Weights of a small GPT-style language model, trained from scratch on English Wikipedia.
Size: 9 layers, vocabulary 4828, 9.13M parameters.
Architecture: RMSNorm before each block, rotary positions.
Training: a variant of Muon for these matrices, 305M tokens.
Each number is 500 + 25 x the weight over its row's rms, rounded and kept within 0 to 999. Layers, rows and columns count from 0. Numbers have three digits each. The size before them is the row's rms in percent of the matrix's.

# gate: layer 6 MLP gate, 704x256, rms 0.126, rows 571-605, columns 128-255
# up: layer 6 MLP up, 704x256, rms 0.136, rows 571-605, columns 128-255
# down: layer 6 MLP down (transposed), 704x256, rms 0.0778, rows 571-605, columns 128-255
gate571 108:481507527481541484482531520519511479512460474526478484488509526504526483470539508534505482522486485494524503488486508443470474499505519499564469500495499456466510502526535527513494465503497494484511508534552486528457513442562524543491523514494541594480500529532449487486499551466484497521482514499486499494498517474493477490499492526536528481488488499514498464484506455512482468516465
up571 114:514544495486497537475489486478466493468494515529476501532511465500502516494505511532461510538519527527472542544465557503477474522497486467538466478505486516500513483488476498439484530509481474462500482499514457503500507500488528488508479516492527465486464470504496511523444452529519513515497509473491484473463525524464504492512499476478503523525536511471495535505445521490478543450500
down571 107:490456523470495492454527503465486505516492540512505474504467475499475456477549481504459527493537487472528501520527551507519513489487471443494489514526509529498534520446478533456549515506469501530502533479526490451466529523483532497517477501456487491493473497503504469521483479481477511481500470508536471506465516522476506448503470458470533498493505491483477500497480499502502543534494
gate572 103:539488478498494508490470514531531550537476519509452503481509483491474502526530471493524503517460526515539492502486551479505486525513490451529513523506439494474507514478504517476545465521470514492463501515511513463531535478471492505485477465508505500517487529466514483508488500428477490515502537464511555534479523507531507525471526528531490487522516496468499470516525530502492526473492
up572 099:542486499444536529471473511508462552539520492499517500479485484506511517493500529497481498544464475518495518498476501480533494498522505487507467500530517523513470470537467509485510479491518519484461487532464494541499557470459506481467470538504471468542476518512470461451538503535488532472474439477460499516500465535532491444500511465474450522498549516495478529482512508475498489505489
down572 094:518564464547503488540551460531499519500488495510539521503475492551502528483507510510488472498482495520517473501499498482489479514566499480520455541502496497490465495502515503520562534563510533486512474486510517469532518510515494510498515473499512497482512528511521470510513517461513401493504517518498565510507522528477517509490481545514517503523499475530505517501494565483482506480537
gate573 099:496482483519481483506535498501464523495540480481492471494462522507487526497477481471485475478503495544514528490518486506497505533464489475484514489479530442507523501450525474484489516539474522603537517467530467490477455480483517460519481457456514486485502496488456523487481475471528514538504496485500460486503493491499537525508530474482505533488489532481489496489521443489519512477487
up573 101:522486515524505470508472524444527490463499494524535522499483510461515491530491479518492523492435493461525555489474501477517515509490495534514517527492510505487482513508515529496491483488535504542538529498568508484463473545521508484475465493520543499472491509502521472478524470506560512454503533532481496497508508523516489515476547461477462496530506521511517502498506474465485534520500
down573 098:499506476527505492465475522500478414515577484545500518441497525481548482459464512504498497514511517500499485498461497488512517448499504506526502495477510497480517447496505464505476481489492493491514507501540523497501516479527503461512503513519504459479441477490465475511509455538488485487477506511479449460490510513485504463505507488477453483507541502559500500514513476526510493512446
gate574 094:532556517524506444485505518518486514494512478456479501516530495498520491531501518447484525504548470486500515522467520516480501503556527434485510503519493494476530493472502533497485523467497516505535463510509480502504516467482505482480506507498483484504514526523497511503464481532490482508489496505501487463515487496493513482544525510505587494509521528488443497514511510546494513507480
up574 095:463482501496494525543518492528520493491531496465516513543563554524502521488511520486517491529474496559484474473524504536504483515542524503503465534497485497482511480480451481521498522513483488507523470477517479484522526493529557467503519455474518507526492471465517499489493546541486556498524502487526472500513507469486541485530531489498515505498511498462488514460505446502512506510507
down574 100:530465526467465480497490489470513516475522533464465482483478466475550489531467485497569458508498512506504488489527489473523544505484548498495476507471525477453477483500480502567492481484528513486505508523456469508531546505493498492533453490480468518490500504509502547517507516515513476465529506488429490505525481534481500534498562503525511519545530511512505547494512540495517518530507
gate575 103:478454521517514463501539518493507477504518445487493487516495504510527474528533481492561528427488493538510535503529507489500481498496499475480482487527506456472451507483528470502523512559491503525491494534522510483484479552444524488502530523503507535447500485474528500495487544528473505462488487507534507494519478503488480523513457484506514485520506541512518508508497483478482479506480
up575 094:519508453542521516494523514509510515526531500524513524477533472502483499499519493504526467468460557496502459492504522453496520484501480484467469471474517500467515529509514544552511477494510518495492504512489529522437524512482513514524486507508466503476489480491510495546526517492527505524481518512527482540456497475492511484474491522427564500534476483512468569488520497503520531497474
down575 097:478501507566461489569506500493488508501476431525499496508535510458475498522493526519505471495508463517489511498474478463488472494544489494523469489506477486550488497488499511472502500535545548509517511490547545499535521525475531510494537529488486485527483505464491509500523495472508538485487547514498478487506465542508537469482501491450489502470492522505529544463488529545500498479484
gate576 104:508489506512481497477503515485537528548484542478511489500523500487535515472528513483485546457502507480500493506502508510551490512476523552506458560458470516481524493523535495504492479530495530477539462501501497541518528431458502498479497498511484480544479481542511502481573530532468512498480505478467520465527522487483513484490518490487488487512497477484477473512491437501532519468524
up576 112:491476493503520502468494526522502516487510475504580502491462502522483534530487510518531469474478477487490497499520529509519485486416453537537473435476504538480486501499514498490469489489557518514521511487509564471505493486514499483482550504512554515510557475508481541527493480489481487488490476497518530507492530534522518503483483530483520514498452479468535526523474479521498511539536
down576 103:522507492488475533517485519498437506474486474516473481503506482478531498537518500486517495522506529490494485510484507526505485508414444496483507449518495535479455440509511505494494474500527537490482496507496488494506500501530468461465524515456532479489500542466512501508480497525549506472499546532469518504479527458509516491484491499488495503469492463492515484487513498500496497491499
gate577 098:501492520479484513472521494524498520520466499499487487504511498522513495483552478507499531497481511487477504550519483486486520527545515483493498504512457528516532491498503485506533481492499469442495479472514487544530478493491478488523494506560481501486510553518514472510478497420507486489505524505511523475509528497550524533453530510517488490483479485480521457525488494477466527522495
up577 092:458485476526467502491482483507528484486489480488475534500521501511508456460494491508492532501481521504497524544482523492490482478516511536515514521526490451436480514524516532509476512494481535517515466540503507499518456513517528515491513475489509542477537520511496505465504472471486502461495488532526534539479473500531485528463486482515504472509513475458493509520500453501484493509470
down577 094:517482525505506475532547550503482515522512531480475468560501489485473527463541489528563483468492482473497469497462454491528494535527479488490506507449484519492503482485489527526521522523506547519520497511484535547520526464482511489454466521465512494517477521495499540499502546486490510465465503521499468522516545481514528503487524518511486530509539453498481528570484482477502485526519
gate578 100:523518479479480535481541497512509563468489510527489534529529452467549485558512461502450543513477488477501508487494503466469502503443448545506555549465492482511499480458543512472508514493488460508515493508472503503496511523492501489550475510452525488545470528530506517497528513466474542484498493524500482480501499489499479507501545476506555472508470486484467478472479519513497450515510
up578 095:484503501555495533509445547490497472508507527508489524441516500525518498487460466483509516512492513502503472440534556569494465474452506489523528486504511487520431451451510493486465512454546512506523488522494544501542552502460498462525508499479521491523478512446481531498506523504453490520496543502493527489489465479503538490522534504500478502494471473488547529498494508513497481526508
down578 091:517480494498449492482530530494568509496518449512509526534491500514504485492510478531529496534491518465496493511523492472521481501506539461472483494508517494524475462511510494490490538445506535470500564538522548512484546472532512512519503479500505524515473506526513550452479507491515470450494500486516541519480486509494484499504435469531552476495494509518443510495497481507473470498495
gate579 096:526544546524498513477453470481477463488523500494523493514509511506504483486458508496470483497511501481496555472501522489478472491496493506536523526543467480517536479477520505484531499492437498472526517500518501498521476449512525480527524491519487489478556509466535486486511533486478477490519490482534514507557484487508467500517522521503483487478529510540497562526502462546547457505501
up579 101:511484499502530544515511471553504460478525476499478514452511487466423501543514519448495548510511500521507503472463480517547506513524528484510496487482528474482514485504491479498476521510503503495565531506493499508502488486526472502481470488556534525528468519529484478536478481461522485489489517492504527514475526506542484521490512514463487516477547522488512507537460532459513490518496
down579 096:505510460470583530447489498489501446520518506531469526475474475519523478488484499450482481478501500501465489478544482476542518516481481508530517540540495518465505510489515518517516503520473476530435502478462476472490477511462536503504465512542507532524531490478519486508497508487528466457520549523502485484483509527444490529490483501476510488533496466480462509507509485504488503464540
gate580 108:534525516497496467461509537493483488491497503481516492496507491518519558533500516518494500473513519485514482511482490463539503502518450489496488518512470494494499482460469542525496454528521543475485488550495498501488482476512539498482465540503506533485479483487446476564499508495523546487526464501476505494507514485523518529527542515499526511485503475492503518487519535534527497493494
up580 109:497466480490505479469472535479531527539530512512516515516476476438496500528529516536560532508560486512497463534492522492509483471518462478495499492481486512488493537450493509487518463482529479504529508466516486477508518521506590521527487509524507554515511503539464514479514473518514503490515488491487465511546469495494554468512488513490486495506520511531524497510544521516501502495455
down580 104:517503467479497469464549515505508530500529485474458491478500499507501499541498515536539486496504492455502439509476507456461505526519466452530462510471445510479533500467450512502522484495495462492492523495547524474495477494495543451513513498476521518531499522466469494515470485551504528484498509498502491493526471470528509548490478544518515497489510489507463573501482515539476558501537
gate581 096:511484489514498526476516510461499516501536512469492552500542525509489465493493498491554501496523499504511524477513515492511484473496524513505518532498465501515535483483505455461504512506483476519507519505413501479518480493486469513540490490486474510483505512531493474527458495473498531480517523478514546534449460558517535540480491513475518516484461525449511523499455471550514527473501
up581 094:498502520467447496500506495492509462450488501517523474480518472513499502474494540437527512499467472463529486519492568488477511522463490475532441518491516512497509492480507490518445531506501471474473494535471496482461524517480509466539534511508503476455506520500489514506536525477485491500531490493498492458518503489489490524515479531507515486526453509523539521532522483484524502456477
down581 106:493499488476459451489479501485536501523534513510501488551504491499484542462483462499506525480469524515499466466485492474502490497491474505498477526560558509517521507524487484550521532532540424438484441533472520504493530472529474518514482507534518519488504460508497547519518501501496493511513497464489489487519480508481523477528493485500502523553452496522506526494524515480469514469528
gate582 096:465487515515540490487503494478484476535477511508505492486553494503484515529509497465508510522491495523504469565495512461521517521521522448488477506503475484502495510472516508491509506515525536527528430498528504478501473510490491523485492486473460488512505557525499442526480495512498499545478468482477509462469540480504506515526532521518508496473510515535520443537501492485514491506521
up582 096:498510469473500471520536512493476528507483507462464532431490487518506490564493466524533521503505508547515456518524492468498508489475517455494492533505469487499517524453519523511486500500522520478526500512535526466507480467416484513526489469518456493474529525500520482537525523514477518503478548510476466461483475510490500517483486500479478499494476503552480502453490486522489462488549
down582 092:488510537515485503492499463505500527500478520507520487534509504544484543563494533492490506479452508476491548512508478562522500482467491450513521474461494530494500462528486471489531504516524450479463507467489504544478488564556521441484534521501553514420499496461522497510496497523492554472515509530475517530491538462471533484494534499486536456515486458497462451502490539493513500482546
gate583 099:515468498482521475556465474519521500524454488468506537537566526533499498518504508478499507467512480533526484483494529483484502514516510527499510532484547517480486464506513499514500493489456489504478507505508509502460463511491481494516505489474500476486502497508498529499510516460456502464519501474529472490502550507482433534485512519516460458509534484474487532481516533521503511479469
up583 102:517489483430502486493495504515482523449509515480491508507543555506547487524499492492480515545521516527486478488523467497501498511512513531503517491472487529479482479480509534511494473525464482514470503475509518498469491473515445478501497479462529503507496496513505450512468565487495524528549508503486476538500485506469524528490506557507504482478526490462526512501511522482473520501523
down583 105:469536471465558452488526510488510488502508502498522521480458529478448467515503515482511517481535470476554515462496519500445502514437508548487524515494506493492461479493496504511502510493471478490504485537513475493506516539475505479534480505547515479510507509488499499517520526538531518491500503538482486525524473537475503451475469503541468524517507533527439458482507495527491458482523
gate584 094:533508490518476461485488488482505485506514519509463522476506453471552485464514540489509507520481490489451478481517529436487535551544494536496480500505507516489468515502524484489485537537521496476478512525513545518506522501501480486504510474531509531522479491536476503484462498510426483474491510486472497508529501482535466547514482500469469484500457493474517504545495535493553448489526
up584 089:496515530542481484462512465511455504530507499522511505461484527505515492507482502505546499542502506500565547513526529489503459495485495527502530512518546531499504528480533551503472502504481494482462542496523559497526476475484512506486500526501529506497511485487469486512510478497501514481497536514507479550508498514497493487512534488480525476525522487505509487536474496501515516492497
down584 091:483490506521485476496517456493559522436505506501488559553486534483494504443494508521495534513475500488506502499489525520466527507497540563482495479529536486509459498476451524514456481482508522456517475519491503466481544527523516482508495473505513498500457515508504487496457479510475514460494518474489500515533501493514476513537494521475497523484502516512507495500488507498497457505486
gate585 105:528517501550459510494484516482521546528459533532488491537493487520486485493466480501547505514515485502501494472517483483467501536479463510507482516499512484466530506527477506545508490521544544510519462474508493493503481512525503501504530521463545514472570516505456452496582483519541493509520491498524496489520527490529476512554472523453494465444474495504522480469507519464518516499502
up585 108:453541500496534489481511557487462482504480471472528489481527539480491485473522510508487515463503501508498473461500538552507555486490470477482515481469483533522510481433464490500489497530488480487494468538523499488498516490527471484467507502475571500501454509468494508502487536481487473525520505515506497516481504521508507517488484497526516491521468508513482514503481484507506474483534
down585 098:495484471503481495507487536470535498461515472501512492516488487504492507514489519463510466502476513549535462487547462468501484511504498494497534462476486499470503481483456439517491464492508521486525515484480532502500497512504531510473496504502521512464517512444521485460503529510488548507485553472506516468485486467502499508502522488498503523521480483481524494502504532505476529496473
gate586 102:493487553501496499492458476512531499486476533531470549526525482529466532464444499521495480532479480508495460508480524460500488504509547563517500535484491542476496498492519499506525438501516494511492469501529472465529496485467503509519517468517493480497519524547521473498498464470470489504465520542514524502480497513536499574492515528563496533486492510476487446502528504459523523527489
up586 096:537495478460504514513547472486471485518470497516485503491472535531468524535506480480476523469494528494483490520483467439528499516462505451510462511468531478489510538472534527532535488499482466489496509511489463478503519517498515487518519502474480504434553509508495493514495511485529527512550482491552515464463494504486474500489503506512506494455520490468490526501459507497540489493552
down586 100:473539486540559463503530516514525495518529532486474491512495492500489501505485538488532489505465512546508450486532468553482526536501489508482517566507535507495505525530513475507463516486471496502499470472519495469534501483500485525497531507534564512537502481495511487476512507506449534501489506483484499505532519498463515452497498465504485495508517468511522477457497517550485522513482
gate587 094:491474519493506492490468470474492491538482470518535521487454507467532453513499501518519491533512458488516541486545522508511544512506458518505520499526495480489507495482529495480495521501484502515524544471516510480534477524470482515488446551525517507503507507489531500521472506495482512517490535474534490519528465484468459521482488542504506506524501514519472520470484499481479465493475
up587 092:523527477501474484517518463489495521519486539487530543510480505472464519501474531477522463497520496515528526482538495499476497506482496502549513459512512493488530492510509489538518490491495543491526457473521498521491489502536501545476542507462447500508479501548490526528497520495531480456466462510457524490523523536501473477468478520517470553543458491496486505517483470493506513515506
down587 102:554505436485522462536543506517503490545518527482438483544508505505484514517470488504464476506519516485477467489497499492467484504502510528518490488495500525504459548525509503524521489469521499475505485480492515480568501478519521499507483474447490468486504501538516494527483474475479505512521547446500485531493521533508493463500497484533511522507555497491470496546513519499450495511477
gate588 101:492483502521536496488483503549481452484488564547473501464494539493505539489492493510508476484439525527516479473508480533504499555556525489450500510482513508500551484468501467530535485490485517457504510472499505496493528512500516483495447483544496501492500484518489488522552505507498502567524474496560516447492501482493507526501502500489517510495483518470506550517511511482504496505473
up588 099:511488523537481477481522504516496473461493514501526532458457469531529514550520493491489438531521500523522499513526522433491477493445477484486477544496515523484482533509529459513465549556485492497536517490521476479491468467478492456507522466516498515500429521485498471484447514528554528482469515510500486478512547506500488502555492495492476467521515474485479479514542474514502477485489
down588 102:511488469458473504456531514499476542535478487477495518503548530517499495476458532520481515503485482501467527514462499538518502532462534505515477532525443515503523474494453554484520493529507514482498496488552530548488481514512515496532495519558506481489482510527545514516505464534474538475453502490506574523515481489527488469514493507471492480476469489499452511515491488493519493488512
gate589 111:471470509493491480503512518537472482536493533522492525517468575499511529502512529493536466513494453485510538470490473551491525488475517466501465497524474526525486496501500510507496487514467508467512529533535503503453504495487468482507530475505485524477489471477511536526509467505490540502515518498507502537485490489499480528568509510465525530520509506499546511482520527467464469513505
up589 106:510500544474476517538514513502488481505450511505508513493499481496479440501531513499498476483507454492458461508467516480526535515504500489497494502510494506498512476481492474530490565489493477482506515510552484486501478497462484455464486482482499488481515541496483502509494438521480523467515525497523505511479512506516503449505512537538522501530547504522472502473486492502520565498488
down589 101:472517489491552506521512502516458481528478495545489520515514467480468510542482490498507483499511495536489468449499522497497541546521484476495473521522512509476464524495562444483508516517506500496489518514476500474524504504472534499525500484508504503490498526471487461489521483503509462512516500492465482499523452528492513472510502516517507495497507517463482490491529536501514501480476
gate590 098:480545506459564485537504499454503502508448488500515472484497492518518521512473525508492491508480475469458481502488487508517494526508504502481503502508518463488514476510463494517494503482494505493501488521500465506524552568452524511510523507509499494497488480549501490479486495488504466556465478462501506484521479437474488503532506473424465533489514532481500480462466525456510491530501
up590 098:537479498501483512482540499489474498500560541496509495489541496502452483535470465497464521540486455514509506520483541438540480517511490507514526491510536538505509498504487507460482499471509456450489489488512506523502529551546498493451493506485513483525496502522492504474530470480469493507529492493474469566510531479528474489531498478523549496503508502514425504508468519498500470483532
down590 095:523495510507527477525492492470501509494499486518520477473463468494493494528449539498488479523509478491493497494492478487457482478515534512487467533506484523492518495504509494521461516477472548495483508542496506451525465465471464479467499552503500494488513501520505512496502472523515493536502534435495490494503463538534477525530483533516552533490511487529495507489470478516485532505496
gate591 097:503457486489477470512481484477562481514481504510514456512501495480531506470556490523520488499499482515521443498506497554519518542524474510516532549549507534491501496519488499481517472506528556482457494491488523523478512471503502516520508443507499493539476487559460506511491529533477470466503476498496492483500477440534524545448513515465453542479470508534437506518478509452553522504496
up591 093:545510487473492501508507482499494471484506482531511473488508525513497492483494470505523498507508523497455488454499518484456509467477490450520490509486525486517523540488474508503478503469474446544557484486448509507465516491556517481481482534485467519488518498512508462461458506522460527464478504488544540498523524518516524471552445479461496511494519495466494557562477544535479479532547
down591 092:577486474544511512487516491525519502459525507479494453490497460490513480457483489520516526461501503490485517527525507538468527499554505467485499514539491498575471488513531482456501497505499485490498504511486512489517466462486523490490521493539543516498527510508482448499523500499541531531524571521535486529483525569512507455465543473489474456489482506459494495484528528521481514527524
gate592 106:542501507517491530454476541489470494514470549490488505484509473505498520514510503503463501496525522516496487450526538493472496476486454503463503456527485491521460523497476480550495450461491491512513513511513515528520438495484471511486443514489516507481511518485497512524493516474500538464474506532562470506538473507557494518493507478520544517512539463533517496498529506516506474522492
up592 102:533478542499527504534495503519536510490455519457498533516482549515544470519515494499514445539541502485532489521465489508523472489467507442463493498518423488515494469479501473530546494519502502503494467495525530488492524525499458459498490538494513487505484565484506465461479520512493516487471481472485512494505518473507476460516474498543481484503512512487495509508511474504525510485483
down592 103:479474489477509533501445486502492489528538516541472484487470496511489442505480528511502489508533486508509495474464508570507452486453476534505520529481471518502552486471486530525522519492472404509457567484497529478475478513479477563504534498508503496530474503516470438518484525505502522543535519521509478492482483470515493486519493527483499520486486508467493461477511515538504496493494
gate593 103:490529485506470551533497491511526501475569494537520518485457504492444498467499509497494476457535496526486536517479492485484478539534552483489519501505470537496502464494493493499479463442482508489523464494479545552497529467530485497513515478497510491497460523534541515477499522462531510423502502516526478465504492522494484511469473529488524527496459532505517495504480510492506444563506
up593 097:521472556525508466484502500480507484473497525486499513484516513532448482469491522494503516484495522488499499472508493507506513525469501496529529509495532522509450498447485530494479505519533486502476466499503468443441520522499507512516507543494483521514484504466507553485475521502442487458501485536524516502487536454463511504471465473506481463523451488467509498521535530509520454498471
down593 102:488511445488491508504477515502524481490496483522482451493485519500527490540481492531513497515493523501512521487457454494494502498453494462529504499523481527449492475509522458510508506499471504482491509520538505537495523493557534530442509525465517539521483483525483499497520531511540495479452568530531548489534473504509488478464483451501536506477441528511471501491505498530498489520490
gate594 101:492509486471504462478501502507522485483468509519537537482510507497538482547465557476508506504512418492523542448545493507496520513446543521508526513492448478499493492480459493460532529509531533485507511465523471477505519505522466471518486522457483536476500486527480492491499501528470475506483452494502495533477482461507480514444496519478486499523494500491498540486492515483497462465444
up594 095:463499462439494510487482465485459483553518524492529525490524483551525505506465520511513466504576468487488461492542464498483487491448549485533490510507493517471509522484476498483482516493447497466493506458512513541469461465499472514538526471498505509470513525489545512523493482516498497473499482525483440521573466489517476467488534508478515507530498509533462545471509489498486475523485
down594 096:472465495548505527537537496472515473507514475524482484524499497491507476484491470505472524479471547473493537541557507503543484500542490485477489507476507533477479520532541550511492523500514478514475490501454487485492517480516525522473506568535519479488508487487509501519493471516522532524522493529517568465529476542567514484560524493500498521472490468513514470519476452500496530511498
gate595 094:488504510536472481490503503510476481464460518505525481485510493491536523471510490432484526500473475554524514477523488436510461506495540499536514483507494522472470534489493531507492490536546514477505495448495477512550526502491487493441481506505430492531538502530484489499469465481479503528485519489520498499524547479499505505525496508497544523465555516521515487528532452494519523454501
up595 094:511432472517508479507462499538516504491521480511503463480487451522494540495441515497537471482487546476524481463532520523461519483471487479511543490504488483470520521505518507476453513493519514486473520476499482538450506474471472478507522497502508486479491476452524484471546515491486453477509554497475513523520507455494493469564484510499439478507480539518477528492523467468482524483454
down595 106:521499466489499518567533520485519489516490496511496493492486484507538537515519555458511473533488502531514517514468485516529491468545504514475510470504514512487484488523479489482524476499467480543501525464507524519513514511525486468535472529452544496425501527521502483492515500537541513509516505521543490487469497533505543472489503490485504483526537442527504526481518506458492491458522
gate596 100:435464472456507514498518529482497502499495522566496553476502492529500532511480442461487497491476520501491500522486506458496488475463507506520495523500487529508483501459476493528510461465502501522488535475477494509496521488530470483536451523468546539505528528531478486513467500495520543477487498516525535501514548486502526488488475502527521499482467555470496519494495457478526461491481
up596 103:501507481491521570508496454524537462500517498485472471497480535499488471463540501463530472442514510505516496506483547504471554513509461571441494458485497506528497493488485512494502521552498498491496500510443515467508517502478498503499507498525449489516470517517483508488458490510450498509511503504460519493500509485555484516521484482497526492507501464502486475543522510514519522517485
down596 099:537465507497472533476487488493500490453514481544496492516478548515503491507494469525511512561485466506491489538495527529474512468462470533482474495529494488507517542483517496468474511519498510484481526485423507506481541514480516481549537524485481520480458499514529453463503493523492504512514525458484517509451498440482487504530496498454524525509503519534471502502478485524534527509495
gate597 103:575494520531519497515553485485471528495509513495503494529496483494495506499539505504430498497476540532483476495473528535507457511533488511528522510507464490479521491534505508472472497481503538490517518451496477470465499494489486470494499526488525504546516465494484480503471546518518536494513462467559534504539504449514512482492478522523528500472494463527519477530456483507457513482467
up597 104:532531516515518503527503454465472504483539537513514510508502440494492495524496513514536499503493526491496484492504494520508482494495482469535542470473513493494564526523509479463500507442537529547471463489528493526518509497516465493554508512519519518490538478517462507492475509443496456502516513488503464500511493477507490460531519534500524523510528479481483518509497515469464473499509
down597 094:533479536507497510482435501498528497522528502450486507528495488483489492485526511480478490518483462472501478485501502466539497504525473514468482487500476485508495526539477482519514517519491506501500503518457474457497513514500466478527533542480503515503525507510495486474464482512487455504499511527412469497458548498536510517518507499491493502551480544529541531470508488468473491541498
gate598 106:505501495499512484497500499487521479443496514498478508480495504504513543510493482466520502510505517457475484475481552474516471486532513526472457472481499545501450498499501542481510506501548477507501532494543490512469535469471494482539521485509453521471531494511455468469524492499499525496530514511495497509528492486485517518491486507533497492523524519500491505497530473520488484461516
up598 108:543512454462451541514483516503508507482519544504486495512517529518522522471517509473491501478559488487498428487488499498469493570500473502461493536483536502500492500523492551492495519491439533494512513540538498512501524475478480442509529518515516485543508483470470510511503477503510529502460507525479482498531560487529503519533510487538535497516451478470533525484497492470496519497475
down598 106:542514483466476490475495499533517506496496490489529514472505492517536546506491498453512499531511478498482556519503464480512492506470477520504480551515516509473496517516491534484518461537511471528504507489528513536461491533471510512514554477472525476468497502497488499495531508483496477486529491546482500479514477501527490552525515522529535507467527463436485478514498489490483452515479
gate599 101:544551502504541523501493500520476516521488540530526529487466498524513490432518517542491501463510513516515449515467526537545534496492528532505472512500476507538518494496473513532462569468474558495480471527509513539456478471506512549521489492503493495496504495482493543507536482478480523461496539512487462508460479477467461497521476527465528453511520512478520511519483488508464452522466
up599 104:475518470499537506463490487516494506454512488524485529507470540448499473492489466477481476573491490474519478513573491486516486512478550445494517502468524504491517527456488483516493469481516539515478538479503511512471546466481471528487475469494526542471464512485485543570477503509484540504532532481474532502495526530477460509511514503511474478523505490519510477487525433527523492463498
down599 095:504480474496526492490532520508513510477486448472531517495532529544495534457527472506484506511510514513496517473535479524542498482481506545476511482508448484494477479529494491535425550491503482424488516516537479502537526520484517530440527502534527507505445480502499546485500498538495472506480487510481535538536473489464510553476498494551537515470496472525527489502477505492469490531505
gate600 095:474462508510521511509502515533480555517502537510510450509481504507491473526543496495544497481451517501523452502481518497478460471503484518486557521505557524512525476515495495530469495538516471482554542473520522478474493465502478510514477481469535510539520490512534465510470507491503485488514441518531511519525464538510516534492543511536494495514483555459538488517490503464530510510504
up600 088:471513531484495482506494488489502553516476479482484504506472444467480486540499506488514485508462521497504508493481461497505486502536548524522535519491500503504550453441482495463488523506498519500495490523461498484547495519495507507521519472536482496506488458464478503468459509490485515545481447500472473499466504538518468491460512528503488473519462510477502485468448478463521484527478
down600 099:493500526487496513500539484518496527496528498532501516499507459493489510536517488484513526503517481532530486493491493536478497541423532484483464517467525512487479499493533498489547479490521468534479459494514501458517475491516510463518514515507476508501484519491476494513486535524495501521480525517553484494511488487502545545529477526490561525534542497548495469497499482517477541517486
gate601 101:460542514455476488497487506459474491503527520498458470490511513529518483499504493469475466514516558517527509474540512466491498523530481489509535464503485504520514527507537517485532490504490489486504503485484473511523513488505518495538506556485509439449528497502462515484509529520546505496468509490496498451501436560484462492510527527508491517478518501523451496473479491480502494445490
up601 098:521459470506461536463552515551498516478510495507513479513486493508502515488490510503519490496471491467486510512525502517459479484503510547436491487483496491512524473526462488523454529516518488510553556426480446541546491474453503517500556472498488526490472499508494497448498545463496536477522483453501480489492476529540490513503490503492501464492468538555494504501495505492445500521439
down601 098:489489541556486510501439483493542510488535532489493495462498473456476516484494519508496521484527509481515459508524488537515443489575525448505510532511550536523517515486480520518507505533502524513508495524513499530524551523488474517504525507542468487483515532492547481503490535535543512524502505452479537563473510510479494508489498533529505503506504519504485522504517536485472498513508
gate602 089:552529522492440505500475487519483506481491501491474512483498478487510520522529454500481531496528463475470525485509487525508530515571512540483484443510492478489523445511546490508478549534515509482506486494542466559467493511503492542479497510453527518501512505574494494497500476445497477504513509483505466476519504520477514524451526505463493492436529544505547461532544492435473483469509
up602 089:492511454489515510483518530436498513543449446454532510510497504469491545517512526503504503492451507481510498470495499501499506492534481531513487463517476498484498531469480498508527522529477493480518487452492538510464491509496476512492516472506496499506512505535484527421521490477528501516480444476487529533466497509483505478477485529483533519524492496497458514494478490523445514472463
down602 103:513527494523474465495439479534479518506490494518531500470505486467520505458515481455491468487549480493479487468503515499486534490590509507511529490490526518525484421534583478467509504496518510517485492498530506481495531523495503508484496507385483498497490491505487467516512480512492496501486529471531484482508512516491521561501532487496478483454493535506528514500520529477469476516514
gate603 096:534479478543515500468516506494500550475517527474514461494460510571468478523481469503508487541504467502519523475549476462497508492454499518536527521502464486497493487500527506480462478528518473449534494500531479459514542499489506503538493519511484499489502504536474496493506536470503512495527491450532524526487501517508479529438515478540524454550528495519568505534513526482467452502528
up603 092:482491506520485485527512435477451513479497479506499469486513521473521495483474498469525485495455467497447488466540478476494524541492509500510542485470511464541514472529526510478548459512575545492492542477463461488504555508484502465489492491511513568488481474507524519521464489512503491488482509512508496531477493450498496513482492472449509490481487498530500497491470529515469474425513
down603 097:511503514498487487491521523491523459522543477519504518515495513472476501513520511519490441485505472506484507485508540500479495447463472501463498495483461530489489521508485522504505514445477470494505497509472515522506501504476526502512516488522492514521489461507510478481468496508546494517467544523479471491474518510511477476484515522506483458435538516470504483480533485463499480518460
gate604 086:492503512505492495481486503503504523528484488514513524481499482498456532480518521507522493491477491511475505472524492498549529528503483507536520544500519504499515526471536488475494570494514475505514482501461456468480524516501512518448488504522492544504482535479526513459469500508541470473445472506529437568494544501533493484464544539512437515487504472503517491463522530559509493542494
up604 090:519505477520470484490520503471496508509503501475529490532500475506490477521467521481538491503501511482530506509495477484497500521511521506493506512498456446508443502498480459535476542513504532466501490523459518487437498546470500479432520479460514500487489491506497447465474503543502546493493497522492481452488487522446457465507483524490491504504521486543510547498469469493492471514520
down604 097:487520520484547537512487534502496502503456501498478478504480539507495502497531485532462501456508499537499517473504499476486534521449484510521495518483518491533516489467474517523485478506487555491502497484507512508521475530536481475552541525461497516493489522523514493539518498488512510525476520477525569492500488508518533537506551449508525516529508483489489467509503502491465491446506
gate605 098:480458459494477488498505498504505475494490511480467492512507470508479509487544488506491494506503524506463512502504468515503529528486490501524468544492471498516516516456503526505504492494495511497497516552544455476530520530532526487522495481475516509502513544536462484521467492492488549582501536502472494509504494497518490515505521494498473511512488496484510522469455541477501536456517
up605 101:500508507501521448525487493493501512517474516492505491519469492487521528535485517480541502519476488531458519502532530506472450514506510495504502492523487496474445515498485496512533502500553536530462473538486489521547528502530510486495444504476472528506526479503493568489466522523514473489523489548474469505502523515486517515516490514492497431492538534465502487558489482499518471472485
down605 100:515474499482474498497474475503497518490512508488535503539505515513546527507508431513501508562450482500495474517454442454449474507443531499474492505473477510510492515505509488484473531526493492483512483475492525462475493482515457497489498504529516506504482507482514517491505497546541533498528476498478521496480512534468533504505546490510510493513498471507505475539514484464485467511459